python train.py --positions="rope" --attn_scale=0.125 --parallel_block=false --lr_mult_qkv=0.7 --schedule="wsd" --steps=4044
Each number is 128 + 32 x the weight over its row's rms, rounded and kept within 0 to 255. Layers, rows and columns count from 0. The size above them is the row's rms in percent of the matrix's.

# layer 20 MLP down (transposed), 192x64, rms 0.227, rows 138-172, columns 0-63
size [ 90 102 103  97  95 121  93  93  94 117 108  98  97  98 109  92  99  99  89 104  99  94 104  92 107  88 104  98  99  92  89  83 102  93  97]
[[113  76 144  65  97 175  92 141 158 124 122 115 146 129 117 131 118 140 110  56 139 126 131 173 108 145 136 130 117  97 177 123 148 148 128  73 115 113 183 122  70 148  70 132 110  85  93 200 109 139 140 109  14 122 109 134 139 156 104 102 139 133 117 138]
 [106  99 144 132 154 166 166 117 117 146 136  95 138 133  84 175 149 166 136 149 136 133  74 142 141 152  99 147 118 116 102 118 157 143 153 199 142 144 122 157 154 168 124 162 135 142 184  88 117 124  95 178  82  89 168 147  77 143 163  88 116  13 149 103]
 [136 176 127 164 175 120 101 115  89  73 120 104 152 162 139  83 156 140 111 196 141  99 168 215 157 116 145 135 122  92 162 103 120 193 140  52 111 152 139  98 133 141 121 128 130 189  98 120 170 105  99 116 105 153  97 139 110 190 108 141 131 141 103  95]
 [156 139 113 195  93 161 116 114 109 190 134 143 112  44 126 192 177 100 155 101 136  99 115 170 133 137 120 106 121 147 121 166 113 175 170 130 170 140 125 120 157 194 123 174 126 144 121 127 117 111 100 155  91  47 150  97 150 112  94 154 135 164 160  94]
 [ 37 124  83 109 113 116 134 150 121 166 186 106 138 123  76 125 178 126 137 127 111 147 115  72 148 131 121  87 141 132 178 101 134 140 150 136 137 126  57 143 147 125 123  64 121 167 107 125 163 230 110 150  85 116 138  89 100 165 146 156 157 136 120 157]
 [114 162 122 226 124 104  71 116 122  98  93 119  63 157 129 119 108 133 100 158 162  97 104  48  77 112 154 146 112 119 157 110 161  96 126 136 155 152  59 127  98 126 156 165 108 165 142 106 104 148 160 131 168 159 109 102 135 107 157 127 129  94 196 112]
 [143 134 127 175 161 172 137  71 115 103 110 111 131 133 171 138 126 131  68 103 101  76 102  53 105 146  71 186 116 151 130 123 101 173  52 110 119 113 115 134 131 118 105  83  66 129 114 160 161 182 169 131 137 105 127 115 183 161 112 130 113 128 128  72]
 [184  74 197 110 116 120 125 144 163 117 173 144 151 106 178  93 196 105 134  31  93 161 136  36 127 148  92  98 163 115 182 145 148 162 142 141 111 150 110 145 116 149 141 134 122  71 143 113 141 135 135 131 150 115 129 149 110 124 115 106 158 129 130 169]
 [183 105 112  99  71 103 151 191 115 150  92 189 104 141 128 106 167 160 145  79 108  83 133 103 143 111 108 124 142 161 173 175  99 100 157 110 134 157 157 117  64 163 151 157 137 161 129 123 144 148 103 180 107 182 124 128  47 149 112  77 106 116 112 144]
 [166 144 142 100 102  78 155  96 170 132  42 181 103  50 105  77 118 192 101 130 127 114 119  93 168 150 111 146 105 116  99  87 167 155 103 156  87 149  83  87 152 125  90 137 125 168 161 123 117 140 166 145 148  88  85 126  93 135 109 104 162 141 127 118]
 [ 81 139 164 128  82 107  99 153 153  77 114 179 172 112 128  61 101 135 169 144 138 127 124  98  80  78 103 125  89 139 168  89 177 134 142 143 140 135 143 134 114 104  56  91 159 137 181 134 166 103 145  97 151 205 144 133 100  70  92 136 125 146 108 147]
 [152  86 123  70 155  86 118  89 161 221 131 120 148 128 158  92 198 106  86 171 126 143 122 107  87 144 151 131 115 154 111 127 107 136 131  76 122 125 113  91 105 137 160 107 109 148  79  99 103 148  79 152 148 128 112 195  62 162 130 119  91 170 148 103]
 [121 116 118  62 107  58 153  61 156 151 133 113 134 185 128  88 132 133 102 203 127 112 157 132 130 103 166 122 114 136 105 110 140 170 106 145 136 106 143 162 136 176  87  90 109 145 115 107 138 120 141 147 159 113  64 126  63 131 220 153 162 106 110 155]
 [ 84 133 146 209 145 111 125 127 138 122 125  92 133 113 136 160 108 126 140 124 130 126  92 254 162 113 144 203 133 127 108  80  96  81 178 107 107 131  97 138 109 105 108 126 162  84 106 129 172  90  95 125  85 179 112 126 152 125 168 125 119 147 156 152]
 [153  98 118 115  70 101 164 140 121 164 166 125 141 109 121  99 126 142  91 102 122 113 135 197 133 142 141 117 143 133  85  83 132 144 119 120  91 156 140 185 184 140 117 191 160  78 131 102 157 114 118 123 124 150  61 136 133 100  39  64 145 142 104 195]
 [156 156  78 137 158 166  71 133  70 148 141 144 120 108 101 106 156  97 142 174 170 110 114 172  95 125 110  76 104 105 107 173 168 127 138 180 117 168 154  89 105  83 132 145 127 144 164  91 143  84 152 117 189 106 190 128 106 115  84 104 125  77 110 180]
 [102 164  89 118 145 166 146 110 107 170 128 125  84 148 105  97 149  85 166 207 147 106 120 166  60 126 162  93 102 155 143 131 168 194 125 145 134 177 131 146 157 106 122 145 105  97 182 110 174 146 117 125 142 167 131 194 133 155 149  48 146 102 117 129]
 [171  91 163 142 142 144 181 103 176 136 139  78 163 146 101 136 109 105 126  97 119  84  98 128 111  95  92 192 137 159 103  93 104 162 153 107 144 126 132  66 157 131 112 122 180 100 126 147 164 155 137 116  91 170  78  43 128 171 170 137 169 165 167 128]
 [160 166 114 112 163 129 144  54 160 100 186 146 197 131 126 131 141 107 170 138  93 158 110  81 155 139 133 135 129 198 146 142  99 173 141 141 128 138  76 153  99 150 111  96 179 131 213 163 148 135 112 159 162  92 170 165 156 165 166 146 127 134 108 125]
 [ 63  68 191 123 138 147 160  65  81 142 149 137 157 147 120 162 137 163 130 150 113 127 131 188 192 117 107 142 103 134 136 160 122 120 114 121 107 101 142 121 143  50 186  84  55 116 112 125 136 134 126 108 119 143 146 175  91 131 165 139  72  93 133 154]
 [139 168  44 146 113 154 128 131 145 127 136 205  83 137 126 150 118 109 137 154 123 127 122  95 118 111  86  88 161 122  84 146 142 116 148 117 124 120 122  98  98 122 143 131 162 170 155 143  59 124  98 112 154 169 151 142 167 118 123 186 183 235 162  99]
 [170  78 127 126 160  98 159 136 146 151 127 132 111 121 106 157 113  91 120 255  87  91 174 203 144 143 107 131 117 107 102 155 121 126 111  98 141 111 118 119 150 187 134 144 142 142 160 140 157 116  58 130 152  77 125 148 110 132 129 122 147 136 136 134]
 [137 168 141 177 139 118  52 163  94 127 122 121 125  66 109 127 106 145 135 155 179  66  94 125 133 124 121 134 104  79 137 149 118 137 160 173  37 102 116  76 153  93 151 152 125  76 133 143 131 130 158 122 155 136 158 193 146 100 163 121  95  74 128  91]
 [140 104 141 120  94 137 159 162 161  90 109 133 126 152  82 124 131 152 175 188  99 150 197 165 156 159  90  47  87 119 151 101 124 117 122 133 115 118 170 136 143 101  52  85 117 158  78 149 121 165 142 159 191 153 140 137 124  92 150  68 155 105 130 133]
 [112 134 172   0 150 149 165 119 116  90  85  98 138 158 128 130 133 126 102 135 117 110 106 138 132 154 150 127  91 126 139  96 141 162 126 188 138 156 147 120 164 141 191 114  83 171 123 126  98 118 167 161 117 155 134 175 114 110  73 103  71 150 107 138]
 [120  68 114 195 103 145  95 100 141  81 132  98  65 109 130 126 189 132 160 163 181  96 157 163 163 126 106 143 119 148 199 146 108 161 106 103 106 146 145  91 110 167 122 106 103 132 112 142 108 178 101  70 140 137 165  90 127  98 126 172 116  82 131  67]
 [106 100 132 104 161 137 131 120 137 132 132 148 166 147  95 105 128 109 181  42  87  95 164 122 168 146  90 100  64 113 126 161 121 124 101 133 172 146  93  67 116 140 149 122  82 134 149 120 138  94 124 167 141  79 158 194 119  48 116  84 112  75 115 101]
 [123 119 109  90 165 173 141 148 104 160 113 132  76 119 189 104 141 167 198 107 139 132  98 177 137 151 164 136  73 143 170 149  94  89 140 163 144 108 135 132 133  75 167 164  83 111 160 134 148 108 109  95 149 182 143 142  60  90 120  98  60 111 158 148]
 [103 129 151  36  84 124  96 130 138  84  90 166  85 131  90 125 138 117 136  36 171 111 145 114  74 137  92 117 123 187 124 130 147 155 100 169 121 123 106 134 140 123 140 120 179 149 107 138 179 154 152 123 150 116  92 158 171 151  94 176  88 134 185 136]
 [164 148 194  43 135 135 112 152 121  98 100 126 116 123 175  94 130 123 107 184 184  75  90 141 197 128 112 134  97  97 120  78 114 122  63 122  98  87 108 124 153 104 104 110 136 149 138 100  72  86 176 119  95  93 103 113 138 101 145 103 134  92 157 136]
 [113  83 146 135 140 156 153 202 169 135 161 110 111 165 199 140 180 110 134 144 121 109 109 156 179 129 110  94 155 149 138 127 129 140 218 201 150 125 155 148 117 121 133 129  88 134 148 100 118 147 123  89 137 173 211 129 119 150  76 156 102 145 140 164]
 [101 102 170 114 158 152 141 145 136  86 201 115 185 121 113 103 121 181 123 123 138 121 167 124 136 148 162 188  96 152 150 152  89  87 122 124 135  72 179  76 129 169 114 129 134  88 103 121 180 104 133 191 184 153 160 146  95 160  77 141 106 116 168 155]
 [181 180 111 121 132 120 109 160 109 121 134 165 130  59 145 143  92  33  94  87 111  77  71 163 110 154 128 159 178 132 115 137  98  87 141 139 106 114 153 114 127 102 114 119 138 168 127 198 133 178 123  85 130 117 140 154 140 129 193 138 167 118 104 172]
 [134 145 150 107  96 137 141 168 181 171  99  85 131 110 117 123 170 125 105 110 161 127 166 174 161 114 101 158 117  99 139 112 165 147  94 115  83  86  98 166 174 114 171 150 123 136 168 145 181 181 113  66 162  94 122 127 149 149 186 187  73 166  87 109]
 [177 101 112 135  74 173 118  89 125  96 150 159  91 157 173  90 128 155 109  93 200 137  91 111 150 120 127 137 124 153 135 179 127 133 153 179 103 199 117 108 128 123 103 165  61 111 177 118 130 115 116 108 118 187 126 165 162 142 114 141 102 113  48 104]]
# layer 20 MLP gate, 192x64, rms 0.237, rows 139-173, columns 0-63
size [102 108  93  95  96 108 100 100 107 105 105  95 106 105  99 103  93  96  94 101 106 108  91  93  93 105  96  98  82  94  87 105  97 102  91]
[[132  99 138 134 118  65 138 184 115 155 115 130 125 121 137 125 118 142 149 163 107 117  83 178 117  98 113 134  86 110  85  97  89 121  50 170 140 118  93  88 103 122 174 165 155 148 205 177 179 152  99  96 116 158 140 129 110  93  79 162 147  71  86 114]
 [109 132 169 144 135 141 181 146 117 104 146 160 133 145 157  96 113 101  92 114  93 150 153  65 128  74 172 127 150 105  92 133 143  90 181 156 130  98 183  89 155 111  79 181  82  76  96  91 155 136 194 189 144 114 129 129 170 121 147 151 118 144 133 185]
 [120 165 139 156 123 129 118 154 187 108 109 147 116 124 143 120 125 145 182 170 168 120 114 112 123 172 111 171 104 140 126 144 154  54 199  94  69 159 108  87 145 125 156 131  79 118 102 136 103 153 172 122  71 122 159  75 107 111 166  85  96 184 168 172]
 [154 132 143 161 150 121 100  87  61 149  63 179 165 190 126 147  97 126 123  64 111  95 181 102  89 105 186 130 117 149 104 132 128 123 180 135 132 164 135  82 128  78 143 149 122 109 120 144 113  95 112  70 137 172 129 125 173 146 115 112 159  92  60 134]
 [ 87  92 149  70 133  79 171 117 176 114 130 126 102 144 181 123  85 177 118 162 117 159 116 113 105 117  99 148 136 139 181 177 127  81 163  91 106 137 125 109  97 131 184 148 145 154 141 179 129 110 112 178 113  77 128 155 124  93 153 150 189  72  84 170]
 [103 114 191 187 144 107 151 159 191 125 128 162 127 119 120 124 103 184 127  88 130 172  72 105 149 131 165 164 173 145 192 178 101 161 121 122 155 128  97 152  80 144 118 121 142 145 116 134 179 151 126  86 181  78  90 120 110  94 149 117  60 138 100 144]
 [155 115 119  82 108 134 109 189 148 127  87 126 121 122 149 124 107 134  64 182 187  59  89 128 106 142 148 137 137 113 129 120 111 123  73 123 108 134 195 149 111  63 134  87 114 175 118 155 136 137 125 121 134 137 106  47 152 188 121 152 201 146 120 108]
 [ 98  83 151 179 181 102 143 125 158 157 134 143  99 101 140 160 185 124 116 107 125  63 138 154 191 140 125 146 138 148  87  92 131  72 127 147 116 151 195 175 143  72 120 174 147 165 176 170 176 163  60 142 134 116  97 158 124 127 108 105 142 127 121 141]
 [105 153 208 156  93  97 125 180 122  96  77 128 121 102 146  94 164 170 116 100 102 123 121 138 159  93  81 103 113 165 127 136 121 138 143 154 130 129 181  61 126 179 123  96 127 108 133  45 179 130 164 109  99 109 104 181 126  92  94 104 182 134 121 156]
 [186  66 177 127 152 104  87 114 130 160 118 144 132  99 152 127 144 106 147  88  86 130 134 136 102 100  93 132  72 190 115 129 148  87 122 134 119 159 180 141 140  93 147 101 175 110 124 137 106 155 211  99 188  67 150 156 126  72 114 107 140 118 100 174]
 [161  58 167 141 111 112 134 135 126 110 200 126 170 163 115 180  51 109 127 138 106 131 144 128 115  80  66 107 126 136  83 144 137 109 157 160  97 106  98 120  96  60 132 149  85 162 118 131 171 148  89 134 149  97 117 126 129 115  80 160 182  84 165 151]
 [133 175 160 166 165 146 139  93  85 117 126 192 148  69 114 140  91 128 107 146  99  86 110 107 159  29 110  97 155 126 153 132  89 115  98 123 128  89 154  99 150 128 107 130 133 138 114 143 132 140  82 171  50  84 102 144  74  99 183 100 137 147 138 120]
 [185 111 139 204 147 126 150 144 152 103 161 134  81 123  87 165 202 157 104 138 118  94 116 205 117 110 102  99 159  51 107 101 188  97 105 121 167 173 155 100 138 154 130 157 152 148 143 130 143 156 149 106 106 111 142 125  87 107 177 101 157 104 125 151]
 [ 85 104 159 147 195 149 146 171 132 155  95 130 182 106 146 127 187 128  58 140  86 104 116  79 117 158 158 132 188 109 160 163 121  72 127 153 114 149 105  78 131 141 154 154  79 161 125 113 167 141 135 121 149 115 143  85 106 118 130  82  66 136  96 180]
 [107  96 103 126 133 174 123 137 148 153 136 152  93 128 123 127 101 117 145 169 113 122 124 113 103 139 104  59  84 132  96 163 159 139 107 170 178 127 159 120 151 133 124 114 147 155  65 162 187 135  87 135  95 135  63 104 169  79 140 234  84 143 167 155]
 [174 104 170  98 141 139 198 178  86 134  96 112 129  55 176 123 117 157  73 142 168 150 103 134 125 144 168 183 166 121 157 151  80 123  79  93 191 114 153 175 123 124 153 129 201 123 132 133 129 116 146 132  82 116 104 126 149 107 155 171 135 121 100 145]
 [124 116 162 108 164 199 141 128  96  89  93 138 124 150  85  83  85 173 137 120 169 128 126  41 128 122 154  88 130 137 114 109 114 161 137 111 101 132  55  86 118 128 156 180  89  78 125 132 104 173 146 104 148 137 142  79 132 150  69 122  78  92 155 152]
 [ 78 124 121 152 147 114  74  94 160 103 119  82 188 109 133 150 146  60 115 135 135 138 105 114 108 127 107 169 217 128 119  98 106  93 115 203 152 186  95 138  99  96 145  64 114 103 137 146 153 104 122 100  82 113 112 164 125 119  78 168 163 112 144 146]
 [102 154 148 131  91  54 171 147 134 104 125 132 107 129 124 137  31 165 101  94 103  75 120 111 139 142 164 109 130 166 129 181 152  78  83  96 145 113 138 190 161 153 136 132 159  95 123 166 140 116  65  72 128 128  75 108 145  90 162 118 110 138 148 154]
 [ 71 103 120 117 137 128 123 124 150  45 163 140  97 142 104 163 162 171 106 135 143 104 124 174 134 186 146 149  92 130 129 157 137 158  93 108 125 127 179 135 131 103 175  89 144 158 141 138 126  71 145 166 166 216 162 107 125 149 167 121 177 102 135 199]
 [110 128 157 131 148 123 145 130  90 146  99  68 103 148 139 129 196 111 124 162 169 129 160 131 157 197 121 121 142 161 101 154  67 107  71 107 209 152 134 162 125 104 165 127 121 128 165 147 120 128 161 107 155 152 103 133 138 166 197 199 141 106 110  71]
 [108 152 191 115 169  83 117 215 125 144 145 118 153 100 158  96 109 122 146 110  98 141 126 123 164 128 122  78 116 175 144 131  83 108 150 160 116 124 160 137 166 140 172 124 126  56 137 132 145 168 164  75 134  55 120 179 134  86 163 182 168 126 101 115]
 [116 133 177 151 167 181 121 133 146 127 117 133 128 120 146 137 144 155 107 183 147 161 155 104 115 102 142  51  99  63  99 117  92 157 153 128 105 146 129 123 118 183 113 119  70 102 125  79 127 150 138 144 181 163 101  50  70 157 146 147 131 159 125  51]
 [141 134 174 101 138 145 147 195 148 116  82  90 195  55  89 152 141 133 196 151 124 123 114 108 169 106 162 148 168 112 138 148 117 164 174  91 103 177 130 162 179 146  77 122 136 141 124 134 100 138 171 109 127 208  87 158 113 132  98 116 157 135 120 143]
 [136 151 154 165  97 116  97 128 142  76  85 111 140 142 101 107 116 187 126 145 154 119 131  88 108 123 102 116  86  87 144 175 100 129 167 129 132  93 166 101  36 193 156 153 126 189 164  56 173 112 156 104  93 106 117 102 152 121 155 158 123 148 172 140]
 [115 178 112 106  97 103  98 185 109 150 107 191 106 109 148 119 141 113 119 203  72 166 136 115 171 126  96 121 129  94 154 188 143 143 108  83 112 127 141 126 130 150  95 119  54 123  87 129 109 203 128  88  91 163 127 139 196  78 142 150 117 131 116 131]
 [168  55 127  97 142 179 159 116 104 121 165  89 103 142 114  78 121 120 195 120 170 118 125 148  98  93  89 122 102 116 125 127 113  43 124  88 112 158 142  86  46 159 119 108 103 135 125  85 103  68 137 162 138 170 112 110 102 110 172 101 113 146 124 140]
 [122 140 174 140 104 127 108 118  71 120 119 179 119 124 146 111  40 141  73 139 142 129 153 130  54  91 141 131 144 154 164 141 121 116 170 149 154 146 110 102  59 164 100 152 151 132 130 151 189 107 164 119 111 135 181  65 195  91 106 109 118 123 163 103]
 [ 76 105 150 124 102 133 165 179 173 125 174 141 150 181 100  58  97 138 115  87 131 129 142 134 147 123 189  77 146 107  96 131  68 116 108 134 110  66 111 143 164 141 169  96 127 179 127 133 145 114 113 139  92 129 172 107 205 110 149 153  78 109 103  97]
 [ 79 210 108 104  90 118  68 163 128 135 151 144 145 137 168 187 127 150 150 108 175  56 128  69  88  98 156 162  89 161  89 115 145  96  79 109 129  74 116  90 115 123 125 136 114 146 124 180 149 129 173 111 131 123 119 135 137 121 129 171 113 181 154 154]
 [144 131 107  93 147 135 105 108 123 136 143 156 140  91  97 144 122 192 107 154 174 139 196 129 106 147 138  82 149 182 171 128 141  99 132 141 153 164  99 169  66 188 104 159 144  78 146 118 159 176 106 141 122 189 141 148 138 141  95 129  97 106 223 147]
 [ 81  98 151 124 172 149 169 108  55  93 113 161 109 137 107 195 109 171 126 152 153 142 149  71 101 101 111 100 115 142 127 191 139 130 103 108 108 151 123 196 162  84 152 100 114 114 104  80 127  85 158 131 158 156  76 119 101 101  96 155  74 117 160  97]
 [113 204 143 123 141   8 109 107  92  54 152 166 123 123 127 161  86 181 124 104 159 104  53 154 152 136 123 158 129 140 102 124 162 105 123  89  86 144 125  79 128 121 154 116 164 147 124 158  83 133 104 120 112 142 159 164 151 110 144 142 143 141 123 144]
 [137 125 168 119 133  88 121 191 132 122 111 146 122 146 121 116 112 163 145 119 135 101  98 124 115 133 119 149 116 107 143 164 173 155  62 128 112 144 169 132 208 132 173 124 159  96 165 126  34 133 107  88 129 109 146 135 132 166  37 106 178 162 115 189]
 [107 125 120 124 143 104  82 105 111 138 113 158  84  81 105 199 115  79 144 166  93 222 107 123 134 137  65 135 154 124 144 131 137 181 137 125 157 142  83  89 138  86 145 174 161 110 102 165 156 144  99 140 138 217 117 114 128 117 102  93 106 168 155 123]]
# layer 20 MLP up, 192x64, rms 0.239, rows 139-173, columns 0-63
size [ 98 102  98  96 126 103  97  99 125 104 109  98 113 110 104 107  94  86 106  97  90 112  84  95  93 100  95  96 101  93  89 118  95 101  93]
[[116 174  84 120 106 128  88 103 129 170 127 189 125 146 141 126 151  82 128 140 149  95 105 127 121 136  79 175 108 191 115 130 147 148  83 112 143 119  89 105  91  66 144 142 198 124 108  81 136 102 171 113  60 124 105 156 168 167 122 109  90 198 149 103]
 [156 122 144 141 126 137 127  92 157 117 112 144 190 116 124 148 174 114  78 101 131 102 151 102 122  69 217 126 111 205 129 144 102 145 157 212 139 141 104  93 166 156  98 136  91 120 144 146 141 144 158 111  97  66 201 137 141 120 143 150 111 152 155 162]
 [131 107 145 164 151 126 109  94  80 157 143 110  97 136 148 173  91 196 104 106 157 166  93 144 134  84 141 176 157  62 128 147 140 118 109 140 139 151 134  49  79 125 177 160 103 185 119 158 119 160 123 153 102 187 114 131 122 132 167  55 155 154 136 102]
 [ 99 110 149 102  91 158 105 133 122 107 134 108  91 162 145 122 111 127 123 147 210 125 148 139  57 134 160 110 177 147 203 127 161 110 114 160 133 100 180 132  91 102 111 110 111 170 103 123  80  69  88 136  89 139 155 167 155 133 108 140  67 126  56  99]
 [114 146 193 123 174 130  90 134 122  74  58  99 135 155 119 125  90  98 161 108 138 108 154 117 102  76 125 117  99 109 163 106 181 123 102 194  89 156 141 145  54 114  98 156  80 112 111  95 182 115 168 180 152 101 104  95  99 119  86 102 128 132 149 119]
 [ 94  87 120 169  84 133 118  88 108 134 121 142 118  84  97 130 140 106 135 113 157 199 122 151 128 142 156 156 122  91 169 152 129  95 206 170 154 136 120  82 126 166 135 133 127 145 102 149 128 105 124  45  90 113 109 117 140  79 167 130  84 124 140 229]
 [101 187 124  89 110 151  92 154 127  87  71 128 180  97 137 130  72 121 142  85 112  92 164 117 125  98  86 126 115 134 125 172 125  93  64 115 133 150 237 104 114 152 168 124 125 178 149 137 137 117 129 129  64 131 154 153 103 181 115 110  98 147 151 140]
 [ 96 136  67 151 128 119 112  83 106 135 132  89  93  98  77 135 131  82 191 137 106 159 138  79  51  88 177 118 126 132 115 149 169 102 180 125  97 122  79 150 111 104 197 136 102  85 202 119 134 149 113 116 179 142 132 123 162 129 169 106 121 127 105 121]
 [ 85 178 169 129 161 160 186 178 101  89 112 129  77  87 138 146 131 128 139 101 179  96 161 156 166 118 127 107 141 139 112 151 109 153  89 167 138 125  76 144 238 166  91 119 144 175 146 136 140 119 175 108 150 126 156 140 124 129  88  94 123 170  98 137]
 [115 130 127 153  99 105 158 211 171 205 134  30 164 152 146 109 102 134 145 179 135 121 143 144 176 136  95  58  96 102 135 103 132 141 155 121  96 117 155 119 104 101 136  99 142 118  96  82 140 167 153 151 140  63 141 107 140 139 114 105 114 111  74 136]
 [117 109 119 119 157 158 129 137 175  87 202 153 118 181 113  63 120 111 128 193 132 172 174 104 104 112 128 148 207 117 129 113 154 146 169 176  97 119 129 170 105  71 122 120 137 162 127 105 135 173 113  86 148 136 166  76 119 181  97  97 140  87 114 137]
 [135  94 162 146 149 130  45 164 106  95  98 131  87  88 146 176 171 133 162 119 121 146  84 109  98 108  63 159 114 119 100 150 154 151 133 134 122  62 173 136 124 116 132 166 133 157 135 143  79 159  84 116 150 187 109  91 176 174 121 151 145 176 172 101]
 [223 109 153  98 114 107 151 116 115 142  97 187  89 142 133 137 154 149 103 132 192 110 121 150 115  87 142  93 138  98 126 128 152 159  85 166 138 137 153 134  98 117 103 159 125 141 163 141  66 154 195 160 119  73 130 184  88 130 164  97 144  58 129 101]
 [134 165 201 101 133  67 100 143 119 106 154 136 125 179 131 184 122 162 193 102 131 110 145 155 130 111 174  89 169 149 145 169 174 146 173 161 152 165 126  80 104 154 120 138 125 106  82 149  56  69 129 196  85 113 127 123 132 149 117 124 143 108 137 132]
 [142 115  92 116 109 143  66 108  94 122 121  91 129 154  95  72 146 129 110 183 100 126 123 157 104 122 109 169 152 134 159  93  98  98 106 143 189 193  93  56 141  68 180 121 145 112 151 140 144 134 202 155 154 137 178 132 123 182 148  91 138 152 129 156]
 [140 118 170 120 117 130 115 138 141 165 163 135 135 136 163 103 116 157 114 184 100 118 184 129 112 163 169 138 151  72 158  78  98  98 120 137 166  65 127 125 165 109 143 119  69  78 166 166  56 151 125 118 110 163 141 184 112 108 129  74 145 111  86  59]
 [102 130  51 130 113  90 133 114  78 146 174 109 144 154 141 150 183 132 127 179 108 147 174 147 162 170 111 171 117 161 140 139 123 101  84 183  95 118 141  95 121 133  88 147 129 177 119 111  94 142 122  70 178 107 146 135 118 207 119  85 151  95 187 136]
 [176 127 207 127 148 137 126 201 137 108 128 174  88  98 123  91 160 106 109 104 143 115 120 130 130 124 167 169  73  97 142 116  64 123 120 106  58  96 169 118 106 104 129  97 136 152  60 178  78 150 142 121 120 147 123 120 119 146  98  92 110 105  65 159]
 [ 98 160 122 137 104 159 103 119 154 108 121 115 120 105 136 110 123  11 147  99 111 119  93 141  94 116 130 119  83 117 130 115 103  64  85 166  95 182 173 114  83 150 135 110 158 113  69 163 173 167 172 108 107  72 182 152 141 167 139 137 134 126 103 146]
 [142 152 138 154 151 178 151 115 120 168  91 148 109 101 123 158 134  76 139 170 106 146  98 106 134 173 110 110 175 147 102 136 139 154  73 200 155 148 104  95 144 158  79 193 101  56  82 144 148 181 108 150  93 139 174 138  92 133 190 123 138 116 159 119]
 [122 114 114  92 108 130 163 154 121 101 135 127 150 101 125 121  61  83 131 147 108 113 110  81 127  79 117 151  72 133 124  90 157 150 137 181  69 106  86 145 145 131  60 110 115 105 129 146 138 100 146 128 211 156  83 171 111 115  73 105 192 144 186 153]
 [108 121 148 128 139 132 132  93 148 127 171 138 146 146 170 149 181 135  67  77 129 207  99  95 135 149 123 167  59 138 128 133 141 124  67 154 102  52 152 104  90 110 145 144 181 159 107  89 170 126 133 104 125 140 104 133 116 175 139 148 122  61 184 123]
 [ 73 162 139 117 160 124 144 123  81  86 104 145 206 106 195 141 182 132 117 119 100 143 113 103 141 118  83 153 139 158  76 115 135  86 175 110 145  98 123 140 176 165 134 121 144  77 162  69 170 168  99 138 108 101 100  84 157 159 120 132 170 176  98 130]
 [104 149 129 125 127 135  97 126 147 135  52 119 124 132 125 151  94 118 125  88 111 117 130 152 136 131  58 112 112  89 109  87 110 143 188 147 141 179 101 154 185 162  87 132 176 211 129 135 130 136 162 161 165 119 188 183 148  71 181 137 132 132 161 166]
 [121 160 113  96 141 104 103 162 113  93 183  79 149 150 196  99  95 120  82  87 119 141 101 151  91 109 148 122 161  58 152 153 162 102 177 139 153 119 119  81  95 149 134 137 182  99 131 122 166 126  58 125 157 158 182 179 166 120 108 116 141 163 172 129]
 [146 152 105 107 116  68  90 118 131 173 226 164 113 117 183 118  76 170 133 153  41 192 110 121 177 131 148 148 111  99 111 130  81  98 144 157 106 117 111 166 114  91 147 139 123 147 159  94 145 146 138  78 175 161 111 147 116 122 111 156 133 153 129 140]
 [107 116 134 141 102 104  75 102 159  86  90 190 128 144  83 153 132 107  98 138 154 118  93 126 140 149  75 147 149 168  95  86 105 134  92  95 130 150 169 142 175 179 144 107 184  94 113  72 129 133 140 119 106 111  94 105  49  98 162 159  97  68 102 167]
 [156 155 133 100  90 148 111  92 152  43 114 131 194 129 121 163 127  93 149 195 117 128 181 117 125  95 132 105 109 120 145  62 100 166 132 125 100 163  83  90 111 130 133 135 142  97 107 175 104 103 148 117 172  72  89 167 175  87 152 139  80  97 116 149]
 [ 94 162  65 165 157 122 144  85 153 169 152 155 175  98  98 136 124 173 157 101  51 132 139 117  72 174 131 119 116 187 103 128 109 137 152 134 149 120 119 120 120 100 135 183 150 120  77 145 235 140 125 156 137 158 136 103 154 149 151 154 105 132  96 157]
 [114 132 132 134 154 160  95 190  85 150  97  86  44  88 144 143 167 121  64 171 162 171 101 154 130 155 167 127 141 154 148 103 139 104 148  69 136  68 118 110 125 120 140 126 118 108 218 124 155 152 146 109 103 155 141 160 123 151 144 160  71 146 158 132]
 [125 186  81 112 168 109 136 162  93 148  70  96 134 149 108 185 116 184 111 155 103 136 171  83 123  81  88 135 171 211 116 134 197 122 147 121 127  96 149 128 107 168 108 208 134 113 155 125 123 106  95 128 110 130 186 142 136 169 119 142 123 102 133 128]
 [152 164  95 140 128 103 128 119 103 171 176 102 106 126 146  85 112  89 101 112 118  70 131 132 138 176  62 130 165 102 136 120 179  64 151 173 116 113 101 148  90 160 118 189 131 171 112 168  90 117 134  92  94 152 117 186 133 102 148 104 194  81  93 143]
 [166 182 115 148 122 105 108 129 167  87 107 177  89 134 122 136  63 143 197 124 140 121 161  90 173  86 178  87 123 161 169 103 115 141  75 173  95  99 118 180 115 148 126  89 116 114 152 144 114 100 153 204 130  95 128 196 167 137 123 146 144 139 134 144]
 [116 170 120 140 122 140 118 142 134 195 161  96 139 134 163 100 135 149  89 138  76 112 151 150 139 129 149 180 175 145  96 167 118 175  85 108 132 111 138 129  72 113  69 118 191 175  73  77 193  92 156  98 118 139 117  91 144 150 163 185 133 130 167 147]
 [ 88 101 139 119  94 113 120 173 172 162 108  92 129 148 105 149 194 158  73 169  76 156  96 118 172 205 130 158  84 136  97 153 114  78 164 166 132 103 138 137 138 160 140 174 156 119  90  95 138 149 156 148  65 185 140 133 157 134 158 146  93 119 155 124]]